Part of a small language model's weights.
Size: 8 layers, MLP 1024 SwiGLU, 14.2M parameters.
Architecture: RMSNorm before each block, rotary positions.
Each number is 128 + 24 x the weight over the matrix's rms, rounded and kept within 0 to 255. Layers, rows and columns count from 0. Numbers have three digits each.

# layer 4 MLP gate, 1024x384, rms 0.12, rows 265-358, columns 288-335
144141146139135120084074160091127139104110117155099131092121107141107112115126085128129101097067072158114111185145110094157128174120149109143062
120112118119123140137128171130167115138092150137123110098182097160098131143152102124130117088132149118111151118152119128176153141099135091147127
109119129093124096132157069127140119126138120115124108150139141084147079083101152111132110116154109132143158098066104108150152142107124091114146
169147108127090107129128140135102171182103140130106130119103139123137141130091137173137114128139102138158143142113127126164162148095120105106115
157124153146160131124164109085077120131141100110125126133156111113133066115133132157122130081149122168142125159147118162101122137101137121093153
160068118139161132103168141124166128160097170150140126080160151104150141123117125135109082147114112079132119165142148159115145167112137157131139
141112134137151130125080096096117081121123093174128137112123087125155116132084160171114106107127136108158120156116105114135124186110148158127072
159133085116105096111117085107155148130141175126115097102125134074180101146117130166135161136111134145155050156109130105140111117098110165105111
134141135116115143122144135155128110121111125115110155130093122148130104149140149097146122150114172179125123140122144161105137143156126132156141
136127141077170119149135075125118124098124153177143121105103151153136126115130091164167142185122127143097115146151126125115153147098135140111111
120125137179169120101119166146178112143131120119125115149106138122126118155110111106126120131153103141109085156150139153123153177098107162161166
119140168111157167124104098082154130131125095090141124094149126100146118133114114135094138104134082121086127108157128175104139104153133092101127
131135171112153149097134133121152144169109115100146082124107130147126121135130124161106159128120138149093164122101114125142128146111134121127145
133129136120110140122140150145127154083135136141156111081139099138095148166162084111119154124172109089107117062156128110101105132105050142157138
127122120082139103107144101117103142159137116145163119145126098110133112123158109119122121148116102122112099095105144133148111120134147132166098
125148143100189132132125133130082095160126126155142108108097109089139124106142086106107094143130091115128163142175191125126092153160116126112167
122120128127144138090134112146163168136132115106101155110106145085155149119100089163138165159180176119161152088155110129124150110157138143108124
079113126147147114134132142144146168124108126065144147102112106110089155105128145118115133103123153094109164096153119095145177110099113107134153
134143121095068111098130149136136122151150157127131102114146191130130120147146086098105087151120135125117142114129173107129129112146123123120088
124069126143152151139145109128134117113126150117141117138137123123100122123133131131113105118104106162103114145162101107121187105137126135132128
130134182116143143146127082104136117152125091147174112132084172164164161121092131150150135140182157124125110146134077141101157139139179138131157
161166155154161135113126145093123127127142151149125141161098144077170146140142098097117132132147099112118148132126114124147133145132148116074175
173119086103095166137117098133125099114132118129133141095142159085126175130154125112082120152123114127116099165113136116138135109136102124113151
131140129128173126117127138111151093133149117086132159103122132181133112144170164088098107098118173108089172153105130115137089153137159143143181
097113122133152158152119098144126122066135149115160118173092096125077119068126115139114171146097121127098087133116134106126112123147102088132149
155175105141130102165174127117102073150139098149149108132133101169131097147099171113128128156108113110135157125169117143159099110079090129124162
083129148133133105124077169154136103138110131126081095143129128136133107123160119064150108117138133125135170120171095151109137058102129140130117
128136119136157085157173108116158168114101161167103119087160140165135119152157107127119153077160099115128167115118105132076117110090109166130139
132121090094150103097148116108142130131097182161147145174111137110111116163107134119164139073133122143140129100100106125123101117121132103112077
140087152139132116128100113119161149117105155117140101081172128142121075158117145143156105139102138112170097168141165096120157182109098161111169
093141120161089102118111139106117108119137149148138114120127091107139127081182135101148140143097150127110141122130124117138140092124105080123112
118115126177083095149143140120143120157122142187139119095148093132099138123122122110164111086159117127160135130109114126106135169116159077121136
110145141118183141132132133140163113121128114073152142134106103114125150131139090111178162162109103097124113162080122169182163066126113127122145
138151126064135141107124118166136101101106118138127092134119083090096124099091147131155103155126124108123124119115105112155095161160113118135137
122155102160136130136114097101101095140112135113137111121131094124168186121121087126149122055129138167093100078116096085123164103092090171160142
120157174164161107106136151104126128128096103147132131095122153120134136093143106146145101137141146135167166095147131113168128130145091175161121
112143159079140107131115113089112142109119101089175124093084112137158126131130145126135152105127160130134137105141164132188168080148134120118119
124119108146121108133127151091123113141169116113132151096109126117160132140161163109099124148139147077126147088133138148147136101102125119133124
148144134099137110079098128099099110145073098098151124153126131114094117125114131118138146100101137133139130150117126133161127145186154126135150
125150125145153156076158118137135091133127137146125161145161129160108118122133139137106147122145103117120124137090162153135131151153120080116142
144145071115134114160129099114096104149056102118113152163158109128145139151110133098154116123163111110136139124101135151106161102137139109179096
106132127178115162099125157098137142099146126115119135106117111189162146160118095155115156083148107105104124143139101101139182141155157099126122
125121157095122173140132123165159127127120108182144140081102107071119121102149103156071142101130087144095112120158108112159097129131150066157126
091107143130180116140128112094122151145114111098136165122110130115126106112140092160185132164128099084105163105126144134144119156141137111175116
137145120083150114160100119096086101150083096141161167134101136111138136111120133100139124110119145146105110118112130182131135102108164120115109
108083139107143140112119122135169157117149150150151130109110127157156087120137087135105082166119116080107132123136131150144160146152115146151093
135138118127144133129102075127133102109166172105146116136160147150153099109152090083108159108174092105096155143123127125132112127143077157158120
119138125119162110144102159123111118116126126149107146142123158139131131139126126149146122128127151115155136113149134082140152138158137147182095
169156141101150068104098138091127117096126110202057113074117070126157113085116129144098131119100145118142124144155114176141183121147138132120115
073139122111170100103122119116137119109135137158096147131126132126119095145073106137135138136116131119109124105104139156126130131159127125127106
112088104097106135106139172176145149141158125098111077123146143096114153120088141096128111115148167110146136122128138190137134138164106129143103
137111118136106125156178188125152153153165182104125126131113111048147148130127170125092133118134142082109128113125147168117110115108137098089097
125152129102094122134103071124115132077124071159153131130134129133118074128133109111104114112159111119153114147144145131086142103115103116121137
088138150130141144121139113174106161105097144167195100167076121122125128117136093137133127130145163157140110095133133125097105110146135100135094
125125136148133101124131166132097095119136143146162095157098125158114111168170140098109157104085089112145134109126127160139132146089088139164105
141166145135142127140135148121118134110133080114117135132141094152145136137164139112144147129123117119133113142161105154117151103131127140164090
162094181130169111112123168133119094167125121153110139132096147119119155148102177091121139139151084122085139146102103146131115110094108104169088
097116145106136118151126134155134165126166116109111120115095075124138162131110105142131157129164127076160174133113124153132102098133121108139174
129107106132140145121136133115088184122143139140159183145129167084140125154111146121133102173151137156109125168142142134129162167119147106183104
165131135211148115143108099088127122108138119134127165115132095148141099100100102156119154122174133125152136110142141129154149111168149109144088
164107118111112094120151195099170148125147076115123151153098100082148131139130118139105143120093139125133103115159166111162119110116108123164130
118105183147142142122135155148108110080172130089145110137164135123064146152112191098127144147110127119084103099176156124135130139182138115142167
089125113146129148141130133123153152150105105098131155090124122174160109080166098159165164126154160105119114152120119142122130098117141112154137
135160137119182146120132117134144130155104125120161108114122106143111141094136136138147163120122087120152136101108133128146106115125157121150143
133116135110133134143112111078172136114139118115196161118126144088120111125101136104111149136091137132157134088127126085109168118106147125120138
151170123105123130102166146123142100115147134127107161215106084087081184155109169102113122124112113132133131125120131126139153118127154122100153
156131154139111105154097141120106146098202150138089109170122135109137076091123134108179126142111116088159102123088093154116109145130130130083117
128127152133110075158116134116104146138114117168141111137119154094129119130114123121134133147117147134153127138127148123105164196126123102157128
153157119128165094123121106134139096141098134070158106149107126161150148114120127140074129131137119111107148106108088095142129150163112121164153
117158115131155103143131122130142101112164105135102066169148155165118145156157158141134156141142164125146139142084122089111137144103086109125120
136112139156122161135190099143134108159107117093084132126127143125178159112204138129112135165132138116143083153111144136085107095105149143112170
132095138167116123138076118130130128152112104165121135135133135130171125061141126096146113146179111162105169099143123126125122125112094084132145
122101107152120140129149118133097136162137127098199149143112151148137137143147114121096125161095128077084150155138132096164123124092129103095146
163146168122150142172136147141106100127137129131158127119218103157135103176089105122134131151110104089121086128169126105116099117114119127135117
112134131141160154079109112105200142139106118114149148104097130106136114147143121121093138117150102129099157146151143103113103136132138119116149
128139118140136137123120082129134135117132124063113074102138120147169127115114111156122120118138081129148128149126118139112128151126113073139132
126108113087122142183160128114101147151139118125084114126139147149136100106106161106089113164076112125105117127116133134097126139121135113158125
137135156143119071158095143110154105156119109154141110116089130150162042160112157115139135099114124136089109140137100155082130138165143185164108
132188110107153121106122117147111166145152143139108146091128095150154119161089127111115170157127133149096124088120125090164163119110134150218126
126165132153126094145129155070132158104116134148119103097132127093108121140073168154154129123134127116129153135096156107089105138157144133124139
119142130084203170135137057099182108123134105103130096144102085178116138153133134098128111112179134091145110179104141126112160092155137113109145
150141108103098164123094087132101128132136138107172117109139140146160154104134153139099113137129123089109143125123106141111103095122142140105142
098101135127109120168145120135164115146134098111104116131125150125107127099122113117146118140081100166126147154135100145150169130152145125135174
151144097101139170112118135138149105165118180133118112142137089132149104126154147105106133122142130096114114090148111172102110105129163123128150
107178135121145109133090128086135138125149124174120110109117119146158128078127139067128140148102117129122098090075171129126124143148082106112123
104105111193113120126146150133154149151161123104134131079126132132117161125110105141102140118117121132054157115075117125116122146173144137118161
155133171137114138135149129147114149128149094146135153135123123091123142134172128113117143122130149093137114105132139132138118131161118162113115
121115156130131147086165075103081103150168100114107121167101146119155098100115086182112134164149153116095096082141150174087145097140094126116164
110170143144138155092155108157115112121127122140120133123125147137108112114118145106094109151176135135107096179164118144151130129097136087132118
148108183149111137159148090121115184129137167141162071077140142157091128133152125159079167064119136116071139130127174177104079137136125112153115
141147100158128078156117126134120160103121131091143133124138119119119126114105144081132144096094126150116198130084182082137113106105170101119084
137117153116103108135159096120139109118139133145129094135121111120124156140140157140120138104151165102119112147138166132116118120135130130095135
118142138116145145133122109127079128117128144113114097140101105150134138133136116156154110172121118096091128147170119125170146096094101143158115
102100130119204155125099113093106105092093135148101091157134138161101122123104100102130108095157148142134124144142132142147172156109119128142147
# layer 4 MLP up, 1024x384, rms 0.125, rows 265-358, columns 288-335
081124090108098077148144137138155122135204128093102116169137109114103157122094129148150156108130124106167146150150116104097147085128155077131113
123118104078121092180105146146149095123133120080113118098128136102109125133057115125139104106092125192153084106117121113139108130175112150161093
137144090104128134105134113143104148128135157147110142145161140134105135108141150128097132133109118134120100111129133078167151137129174126130153
139114132099092163112121102111157138115158144124113174161103119178088127135136136113134107111111104130125110114120110122115165106098108126122137
104155161125165149138134131129143155108143166130136139130144116137129151097101131128147123112112157109137092124118141133142123127139128124161150
096126201119116109153131150132159113186107141124119137109153146149114103136176139134104110103162135096142176138170162130124120120133139116144104
141138111099117118125103163182151157075159068111104127122148112150141151153149103158136170144089103129104129131127103090136120108126111128144115
137118109155133154088070090135102139158162168163132109138141105113144147159126085135140090150116152125156099148087120122173125113107146117124145
201135081118143152078145167133132167138077131118146141121127163168088109142130138078097161125116089105128136107122156140099132130109131142117091
094110161112107114100134115121162124167128130117117149127152117115096104136156140118150134127125177164151157112128123089126131124135140082100091
134097107161123122109162170086146123119125132144107095176112142157065124151116134110159117129118107150137156160149129120164140085098117149132141
156084135144107113131108149132158168144136158118162111119107172143109126107142110187163135160150129155139116165070131100123162099071101128111100
118172178115165119113114117137100161136117154139155103125094110088117094090139124161134153156132119166076105096153154120130093109146125110170140
117102163132161113160174109140159134173176153101078104117120156135114157109098160118111110134147159143156094109106096126105137115099127081124137
132126190121143108121124193138111118145133145154141134136112125130140118120120154091129143107073071124085110152121085073154138140180111136149159
153140164106120095139149112154160141123178090117130143154123141093107138142144136084129117116143152125134114114182138154120080114130162118169128
145127127147149079148115151112146122163110103140106110103090133129098153110130156049178119124153131154128143169145141115109136152149128084128117
101151131132139109154159124134142149109127112115135120093138172105123067119142153120121103142193126143126108095173118148101139136112086110133110
137117131127119116076105123142114126139117175085130157123145104088128132125162111111109162104183158147153168093106096140123071135148131118104136
154102125166084162158126159139114137141143101118114124107070144162149129151123130092155119120147150131124163118142126138124132141115181128110087
152145145159068181141135129111110100132104110099138153126113137133122128149108136101171142160163073119122159159061106127179119148194139105143122
074092150099116141106144099150137163147124118157138118159087152154126106086174097139101186146182103170115114115121167149084127121151129152137108
144151118130122113117133151154090110162139119159147112152173117106091100158138127129194146095148139139115133125133084143099121079100123131152114
153144103109119140122132123156123109164052109070158163098136154111133162124171103116182128170118119122179129133138110112107117105152139125146148
141130170142144148119085153124157111149110140116133118131123122092178123082167108146155156096119131149111123111114104162126141133098125117142156
142106105143156142111155149145106149112136109103193113129121128105107172097155142121101119167162128127069123121209092143132137150129064123147108
078118111143132074127134139117154133117132145131154155145113152120152134125146133112110110124127155172095113135158107143129155108135126126140110
099103166117124061125115099134083087117128104146141174076161107159143121140069074115090085160143118132137154135173090155140104131130121144116144
093128139116172094125146102127118116127132159131109131131132100159110181124147165089094125141121148133117138118146129149155144173116115082130119
132105091172131084092106090093155099117157139109137118080150115110126112162186103091159110132143070090130120143120105136103153168118128091134126
175139145123113127134084143133149140165116120146132100141104186160102162163129122094132128158127122152112147142112073131152145159158128141140076
110119179121171118134130126096132123123107151106119117111129106096152098130108114144109122076086098098140093116116117117122097109114140133136143
152103130099129151119133129188132134102141144114147105108108157144126158112134141144145156136111116133122128134109155105132138118150138098125140
132089117147101132123104091110156184100122155097088152110164136117165129128170169123137102101165166064124103141125103136112103076127110130109136
148168133117124130127145132151143117085125122153131134100167109123133148107128168150131098142118118095115107136143152153125131108181129116133128
112121152135133106105148199140163161134117129123115101109127145117146144090119111140121144097120136153120129208150119154123064149191095112148130
139146110104147131179150133113174149126119140122158153165106091126172105128123131130154074152120136128144160147138135162113123146126111153128108
163133143111120145105135133124118149139130124131135097131093127190113104138141136125164132107115140144155103132148116136124121137126150107143099
122148131109147138138141149112119106121127120156181070149082141126103100132089105137175142161125127098131130100148089172131168198165099099097143
138132136143140136157125143151132106080166138133130074131104118130106133123194089133111136125168112091112144089091137119086136107132113131122098
143102141127131119187101105137152113124167113130084173155155135139147134101147078125110122106188130113155090161160102103130131104152151112158133
128109138107106123101161162118118064132133135164127144136110131143104098100133114150139104142132155164150147102122152171179134100107117133096115
158120113177123122123114080106114105135098114129130132140154109159157143090140115132065146121149094106155104149164156123102136111145117121127123
137155112117125143148124136113131139153089105138104149127086122124159188092097099114156119084131098135134150160153156129161094102113062126097098
139155097107094084176112091130079120129138111104157137108152088129124120166148115116128122100128123151144082184159103158152185172102108133133132
122165142159156108109135109128149152080097131098192155123150119121099194107116139110121148152120144125161166136143120150153136136122094111102114
141128107150115147101145080077117176166138151132124132110117172116160131121142093135136109159143128107149153080155159108126100137112090123117128
115159120164117093134127122091161084136105136113125114118137163133113174152138162092118120107189145150117174137149105077118110112171126112117131
137135093111133129117119159178140155105095137150145099075113090123133135125154117135120124077146125077126157129161091121147132113111107130120116
131112170089128140138143107109104116139101127131145170131109101186106138140063121169110132111127122115102100106092145164162112133100154152104113
117094102124077141106154124147124105123130134078103072131111116124127190152133132105132110128161150129142116102051086159151134165149125134112135
119091145100126155121134094148103111094137146124157095144104117113108096122160129113084170103137122117072119113110111113187122136133144172122114
143141134136134177116129097126132145162132117148141127154164108129120126121148118144126133169165091115131149145104141124087141148146160133135149
129126140095138109118143112123122158066147152102122139144134124107106136140125094125154111116122127172140129106132149099130128144135120130113143
162130116125166139135126145125115078122106081107112120161136144119163136138131140135084141109131165100121135097157131107133108110147132152111133
154140123131122145158120123133136135081168144137112116146137149123099093125140135118195116113141119163123110101156104105132123177132123112136109
116132122083163122107101110150147105153085135136127125127095104107143112121106089115111118138119102147116117129143115115116105114182111174092147
131133115144141147119134115119106105135121137176165121132154097174077150108132133142177162108094067138094140132116088144104131145095140127129166
119123143089113095150112116148102105133103108124113067090088093188119084098135151142148139124099118121151123132135092110111129118171089113132131
157103114135125133146153103135141105121123165131116154110108157146141146126145132134119139119136130144116124091106135130120098098114158096124136
128146128130126113136130152098125108150105074109066113176124080134155129146125129196145075116119113144133112176135097113106119142082157151113091
150136136110165121120133130129149123129105125131154098131161165105119143102106092139091117140155132110120103163139136095156107149106132145137145
140135094148101096143136124130141173109131134176155146118139105077157146126127142112163121148167128109060108145122175140127150118135189146110135
163149111153102115129139145130118122137094111143119174093146109105093148146127087094134105129124123121151084126129094084120080159088141134168138
122119154077153117109115168107146122147160136151161134105098101094135099114135156115105149131150113114155157126133124096110111137099151122037131
091118178144094102165129112130137151167107137119114123129136190117104133111098139093178134126140146148148086093142087109162103132156087137107123
136144133109119138122130173120125164178166117056142094115148140121125150113134149161147103071084096130065137107142125099134147123117148094160152
127136083153169163137141110131205125144144134155151096127146138156101098129151131130091125166152083095098078120139122092148108066156145152099174
111153130127094115133115141167137133110137143170153149136086130114195140150143130167135141172111179078144144122084126103148139150121144164117114
142112090141138091127133104131183168140132141125128133178103141147151116108129125133145114164141096138128127134083117112176095120128153096089086
107108128081123081122168059097126111142207140172128171134109167142138128152126176054110133158150145123140159086128135139136137132078125118107109
112116154136172092129132144113127081159090133121166105110114148075111138122117159122116124097140148096123116127127132087118128057144112081110083
119113107143168162112114134122107112155202118139086090119138144132126134117118125125120137144141111177126131111154130128072155131132160159153129
105157137129162095105130141173119098084123124123138168181171158130136117147154152111172147120118208135120100152132135126123121120088090160117124
121141151157121100129107099125142134105128155119100114161166116170114153135116150139110107138151090094113104148189121096127054121172110144156108
149103147119133143104139116187104109113092121130105133115118163115143108166181130154156126096171150110151140158140088130117135146120104131118146
139123099129119169133112130084129109182164165123097113128203117146094139135140146141156084082171108130114112124115167107142153104125105145086078
124110124117099164136165112176101122096160093128141138128140102115124153143156133123148106183175124125144162162061120155097161162127153102110129
134128103168172136156098126103146176140128120104076103141148154136146119094145194105092106081143111119126094125112160144137111135138104152070135
112093148107103085123157114118130118139067111107133133071140081084133140138126137161107118119102096128127099166131134139138095146159101132124147
123129126106133097124106071096101133166152148091125085167116177158141110135093111102075173114125146108136132119095132107121146116134109100126092
112149086121156140122140108087111118135158132150091099124167180142117114154146153154164147142149170067105167120147120129172150122151151149091117
095143131124131124163126129094159142130095120090153149132107167185157112129127147156204159121107131088125123118131138094144157108136084137138085
129081116136126114112131155131104145168116143117144164116133088140111134111090112120135162138152103081127150119177108140155127112121083149144140
134145138150114144124139131088149134138082115171094125091133138160166150134185104117135165083114110151129085079106129139131118154145118126106108
133076111144112129156142155114125130138126146131108086115116104123158081116118122056127121123117115119119139105161115173115129095155072118131108
147135107168133164132148107130116141123098143203160146162146143108141114159145106153116099158155173124104154093163101108169112131092144124116171
137136107173130116124112131118142132145136148115149133102134150102124120113115138102145111071133098135085132099098128156130128098136141144142145
110125115117144101155112153132154109100114153149170152124165161063131115143109114126148158167129134110130148093150134118129130133118130121145124
110134133105120101133176196099091099145114140130126159080141140134118131144096142116154111143141130180148104094133123111143122116125092134118131
143114091147085098147113117125137128116115139106176121102113133143119155134132158093165135122099157122115148110130167119144135154115137105115115
175093159142133148110083113132118120112113109101147133146109129119139153161120124129136072142133087163109134096134100152102154140136147130149133
106129078104154132124146143093117135134133097123106142150138130148131138148170161150087115103143107104125145155113115132157094098160127140129105
137131114152142191145121123144126148132137139122122108124142106112116135141134139128125096097120127163093143139136150104119131149094163088123097
# layer 4 MLP down (transposed), 1024x384, rms 0.118, rows 265-358, columns 288-335
118144068126135110131124150149131160110174151113157114139162117136097137131126100156150098138111071134171106159154148110125129105114110138128139
141156145132153171164142101146137131073145134118129148116130128124135113118113155134100135134151118130139118082107130120075105114146132106062122
174135132174130110184129192133155171119124130125149114110125121134091199133108106152133124160124148121158166139141134164131143129125105154122135
096119115168159113123142103134127153150138122111161158139122111102069124104170106164146104146127151139140119100102116099154108132147130138126133
152148111128158123145160072168100133073196129096109120188117122150159110122126133116172163136146131132112174114135110109096127122133132136151113
116090131100168150109136106089108131116125147128152128110108085108153111130120109128147134173136100104163125120151162140131142180128127152147150
146115125154125106104098153115123211130111131127140112140093118136100139154134096161125112145097137118139093151164133112120152136111093144136108
134166125124063088111142126123131127136170133094144146117132154156146131143137142126158100077105153145116141131118099168135171121123112109093152
137163138101100164131059131161178149126126156125133090166174168082106120127119115134147151146111122136110150101127131114125094091141178162099119
131096135143140138135100141098162109149125123125179129152160115150188135134138139153110143118110160116129130160180139153144141123142161182109136
141154110123119110136120094108143144104097120137130127082091100132127153123153154125136115114131120152127141124134157141116131102162110157084116
095067118136167098149166145090176126137147111122099110160138128139119079142131100148129100124105149161110132115166181090123120133113127129113118
182152101136108144122162153139128094134153106135102130135163128154124135129135139121104135099124169115127166109131098133103140135095115114133106
138156129124128173138102127167116175149155139133105185142098145099098166161129156155174127154062132169125112098093149091145121108167129099069125
157112103155143106128147108135147137090155079177168133116103135134130161150110138129142138135116144103124159125115129125147099191124118118123115
161132132137090113186098097097164099113174126143103124155148144109132102113155151130104154151115129094103116114128116116107133131153129124149128
132144116116113178062131099097118120119151124117100132141114100141116069137142128144142097139163142112143090148146124128147099134138153094109115
151145164152110151149135126146114172150127133151150126166159108132098126110117129090151130132106177120088093085120131145121143119108154133167087
120138094145149094111163157159104142056115122109095084155172131134051107083096137163090098090125141145143065102164122080128105121139153113138108
155142164192134084139174142138146116116135114119091142157125082160147118085093142110160107143171111115143126107134129103156149131186119132119114
109103134099099110137122132153135126150135096095135105107138065103138140086158125123135097127098122093154105144103162111120164131132118176164096
117123169114133141155118137091129133183125157107086126075148127098137148115089135139130130111141166118137122128152128115133103112129095161131141
105118113078120100174157157110161127124131107135118122104119154107156156103119047104115107165089143153141101166168127140119146159171127171121132
116101120127130110145134129122118136148096087167140120129142117152194130116135125103128117121137126069141164103147106133141107124115107181195153
153089158123103122125131114172107202170123126153147104080149133120146069168164150132157119136127103127143102112091115103139134117157139123142110
106100117155122128134130128127130166146128144099139155110114151111108172132135109110107130109137128131094131130094116155135151131141139131121118
162128099105149133119098110141072098141131106111095135114125129147153120127153147130089110161135172143107131135137142155183138104109104121138070
132122127143108169130105067134144115137098118141111146132111119152151156150141111138158116165114134128067091167125154110118097137154143114093151
129112148130178144165131134125116101123101121155140122149136118100104111114143121167142137148106124097113167092109064129146110112102158184132115
120155113119139135094124116077113117121099110147139121121156110162084168144208125093107145129179108127114103108153165124072130140140183126055138
126079100149128132135104126143144114142109133122155118113170108153106124111138141109165144139167147130075102151100132098150144096112125167178123
123102118096130114146113129135138105125123129104136142124153133126146166125125095137125055104145131094112128106153163116112113129140133143128097
135086164137084130127099124136119102136133094161132130101145147151148088116165096172080137084101111179146089127141106129118118143117134145114111
096124128155105144095123124121119106128102112091190125108099056131147094127116140118127121149168126110135099119184161144152155158113091168145099
113099141113144139128154113089173133115144123131156125127133140101149106111132141128164102141116111117138138154098103079143125142124136134112123
127125148109138133110116170145141131081137142078128149110144153129081129131117176138135174129110112132138119107132100105128117141110102146125131
101117147151122179111109105127144109121158100115143101147135131100126104120128095156161138099113127105109115151122114091151097147130139143057138
116090122131133166118128115128119176110065109092130117108100105139110112122160128165074158124144121144128097138157115121121111131124093164134122
094132117139140125112139132124068116106151152140153106134117133115152116110119144100126151141143124161143162191176123161127152133122175139127121
129122140139092117149160131111132135154139130119094182139144105154166087142126088160133091098128127138162102138164123128155138137138147137086138
089141165125082081111156150070097127152101145129156113114134155111137102147099082102097136107116132125124140128150129135111133109182139105111125
137106159118125141164110102125187107087120112095128069134144112102121103111108104117152125134148141136117134116159132164143130137189147148107107
104179109103158140143100162120128140125112125174122165110127104157148142129127121134114136149129152127126106155126118100126102122123124148150143
101123115100147133101173107145117120124145130152113150129086134133112084151141126150106148138125115106156173146125101124113123160114136101147130
159176084084108114127093096135100133116124142142150121142100112113111108154112074098151127165124133150136103160100119148111119137079118138089109
121140111111136130099128123141135126142147117124129126137130119118147131157183105121072131124140109118119133115128108086173125110105110181112141
147137152127156121114105159094106094143135101123092081144128121143096116104094221132118113160100173108108152075087121124117128107136090113139148
122137144123152141072143114158103126149092131165133103145133163131100126117130134104137091145108142122147148067122140123147175117141088122132132
088076153149144133125143161129159126141113074096174151091140162151111138158114142149085043162132089129141107122109121121095101133145108128120112
147105122110084149123118066146112133130123119144142109119118104153140105113122151116130118129129096139160159110091145167133145113142181131067088
130104122133126141130070129131093158100122116131133120138082114134113153143131109106101142125138118152106099117146089105118117117160115134117112
127162162119145159143123186141174121104131076120119155148125117110139176138143109109126107110138138116093115109131117103120078090138152127107080
121080170113145079120110089096131153105143124122124076161148110135121130108118143160149139078088104106131190115062086131139093124131111168078129
124146155138145127135148167127124107180137069091104128138106108119121106150134154122087157141136100151161114132162088125144139130095138133094102
118110086154112099144083132122127136107134143099122110115104147153132096136101157128107113147136150141138164070103142119117144103138141119085127
132140135103116081112096143150124139139128128123117116134113118102144121134141183160090133111129114091122141155132148157138151093132110122097141
121166138141098140137155121131122102097140144122131094138103132153123101126082133126138149181164141124154133136165112148153100139160124162114130
137136113130109122187123136128032122137113142163137101117160148131141152138131086133138148133107105151116141129132101140155090126070104179147152
122093141122123112136108090102086132114140125140083099128116118141126151136115123114125133137137147117109142150160146134145078104126122132131098
136095141139115153127149137124133128124138141165112110070096097104138144090106121162155098087139126154127132114147159110099098113169181107154116
119113121119127099130131143127159117142141136083142140122145131110168138159116158178130169113190119133166082153135159161102157186135120143152090
105123147105126162132122114132066108118176087153146138107137162131107092133097134090143130200152102130104136141140147135110118146157095132121134
132127173139110146129114094164131113137097165158174172137176070139113166100127087168089183103166130147116102153093130101118116099109114113147106
145109127131130089138104119149130158142082138131162167109136115108106137129092089110122115170128158119120073140146118077141128118139103095101106
122142147154136118134121078106124135136132095121150127173100100100161088106118118138134144139130145126155149073157150124114122113103121136148129
157096134154082089179124138094133115075141131110101137122112139173161199134124111114048119095158099159141114149106138083126121140172141155165131
148104106098113108129120140113106126164160083130156181138111109119172139129127145109147148134134140160189083151128123157124176128121115100118135
153125116179148195091111104142162102133125129139127119167087102142104110146122134108105150090120134137148122129102172135156144099150139129151132
175141149117121158152112116166130116156130119127139140159145114114125140159139197120115141143124127117097133175115114091102176190114160138106128
114121152100113135131142080128083146117131160121098124118113131126085125105125143098087141082112162139104177144123099128168131171125146137117128
175176131161180165134094140119116134149136161084120134092111121151119129144112123151127145124168156190154138145101115118157148134139101125130095
140154157113109125080126124145157118125109161105137156139138122103142086082135124105144119123153116160138126114159113079164149097115139105131136
145157128152106136104140102150144093150105114166150148108142123131068110147094169134095145151135117129085149093093109127115180089160086193092124
123136117176133147132140120111124149171128107121116130137092170186156140137215116131114150131135149153120135137120116092102171108124150130161112
134166084169092158098132111148113123121126188140120156117144142110108101185140144146124109156139113144143137134113136115096064155157127152125090
104112120129173139132090154127116158111149132158087119119149120141143114157130130094138150124141161192102122131145140170152107120098124136106117
156141169133162150072147139117161135152153112138144145146139128102141147118110104116181062149103121118096172131114091156152172112120139095143110
117133156150153156141121090124119090139121121162136076123138095060126127114108109123144155135194092119135140143086119155099126142109104159124100
159119148157159083183144139142114099120131150142131129185130157077109169055169121106080146100128106072099096120142190136126123160126150131146098
129177132112110178132222104115136142057118123109107126132136101120116168141086130134158099142127146182153128083136175172171171097149092177181148
134161127133132109092150131156167148141152120116151119143140152130103095119129150125142104126095140146127123102129108133146146146091134130132088
081130133113144114108127130125116126124118130113133118120086165156138114125128142099154146113123101115140153184172112112152151130132173134126120
089115148144108139123143096135095141143138175180150156130131127120150126151096126136171142137124129125134114132198113116154151108127154128186123
152156157083111048113101126099122185149133128130110128180088156143129146159208117147131136071133195180108130157155138116138118096150127131123102
145146103135142092150153134174128179070101126107122155111134089126102139128139131144157108100139164178123066197111161132099114122132175130122135
102101126124155136148116113114115056107115140127149089139053121111159131148100126120137142144104206104141138134096147159146122134138196126092107
137135093109145131136164139152150162112096140157117123128125129089140092151113127140139117094124112165115148119105136141145101081126096155177123
106143167110098098104089108139128151150125121109132154121156166139126160124118100171113122142180146164120148114141131084130141154168130141153139
126113158086161100091125094115150146182148136133190116137141105120118139094133098135171103154124139072111153110136138114160151134118151122141105
132127122130153116123125142095168179142130149101134106165130079104140137144124114112128137123146145137142132098092086105105132147134093085117136
147110110154105120117113119151176122097157151116153078103098147139126116108121117124111140158118151146147165102147159128136149094103162155137108
162116163138170102085148131139145160122157118114138108136129130133167105128145107144102178120111123120113155086155145109081131109157164132109123
144127173165132132159129109129127167108130147098115119107122131136142085091123135122112138192097169145105125166087189129174131121129144117139153
103094117108099094133115123135135139111055122100124144168142135107147119119134103093190129153114132122109171118116147123149121162160132125145142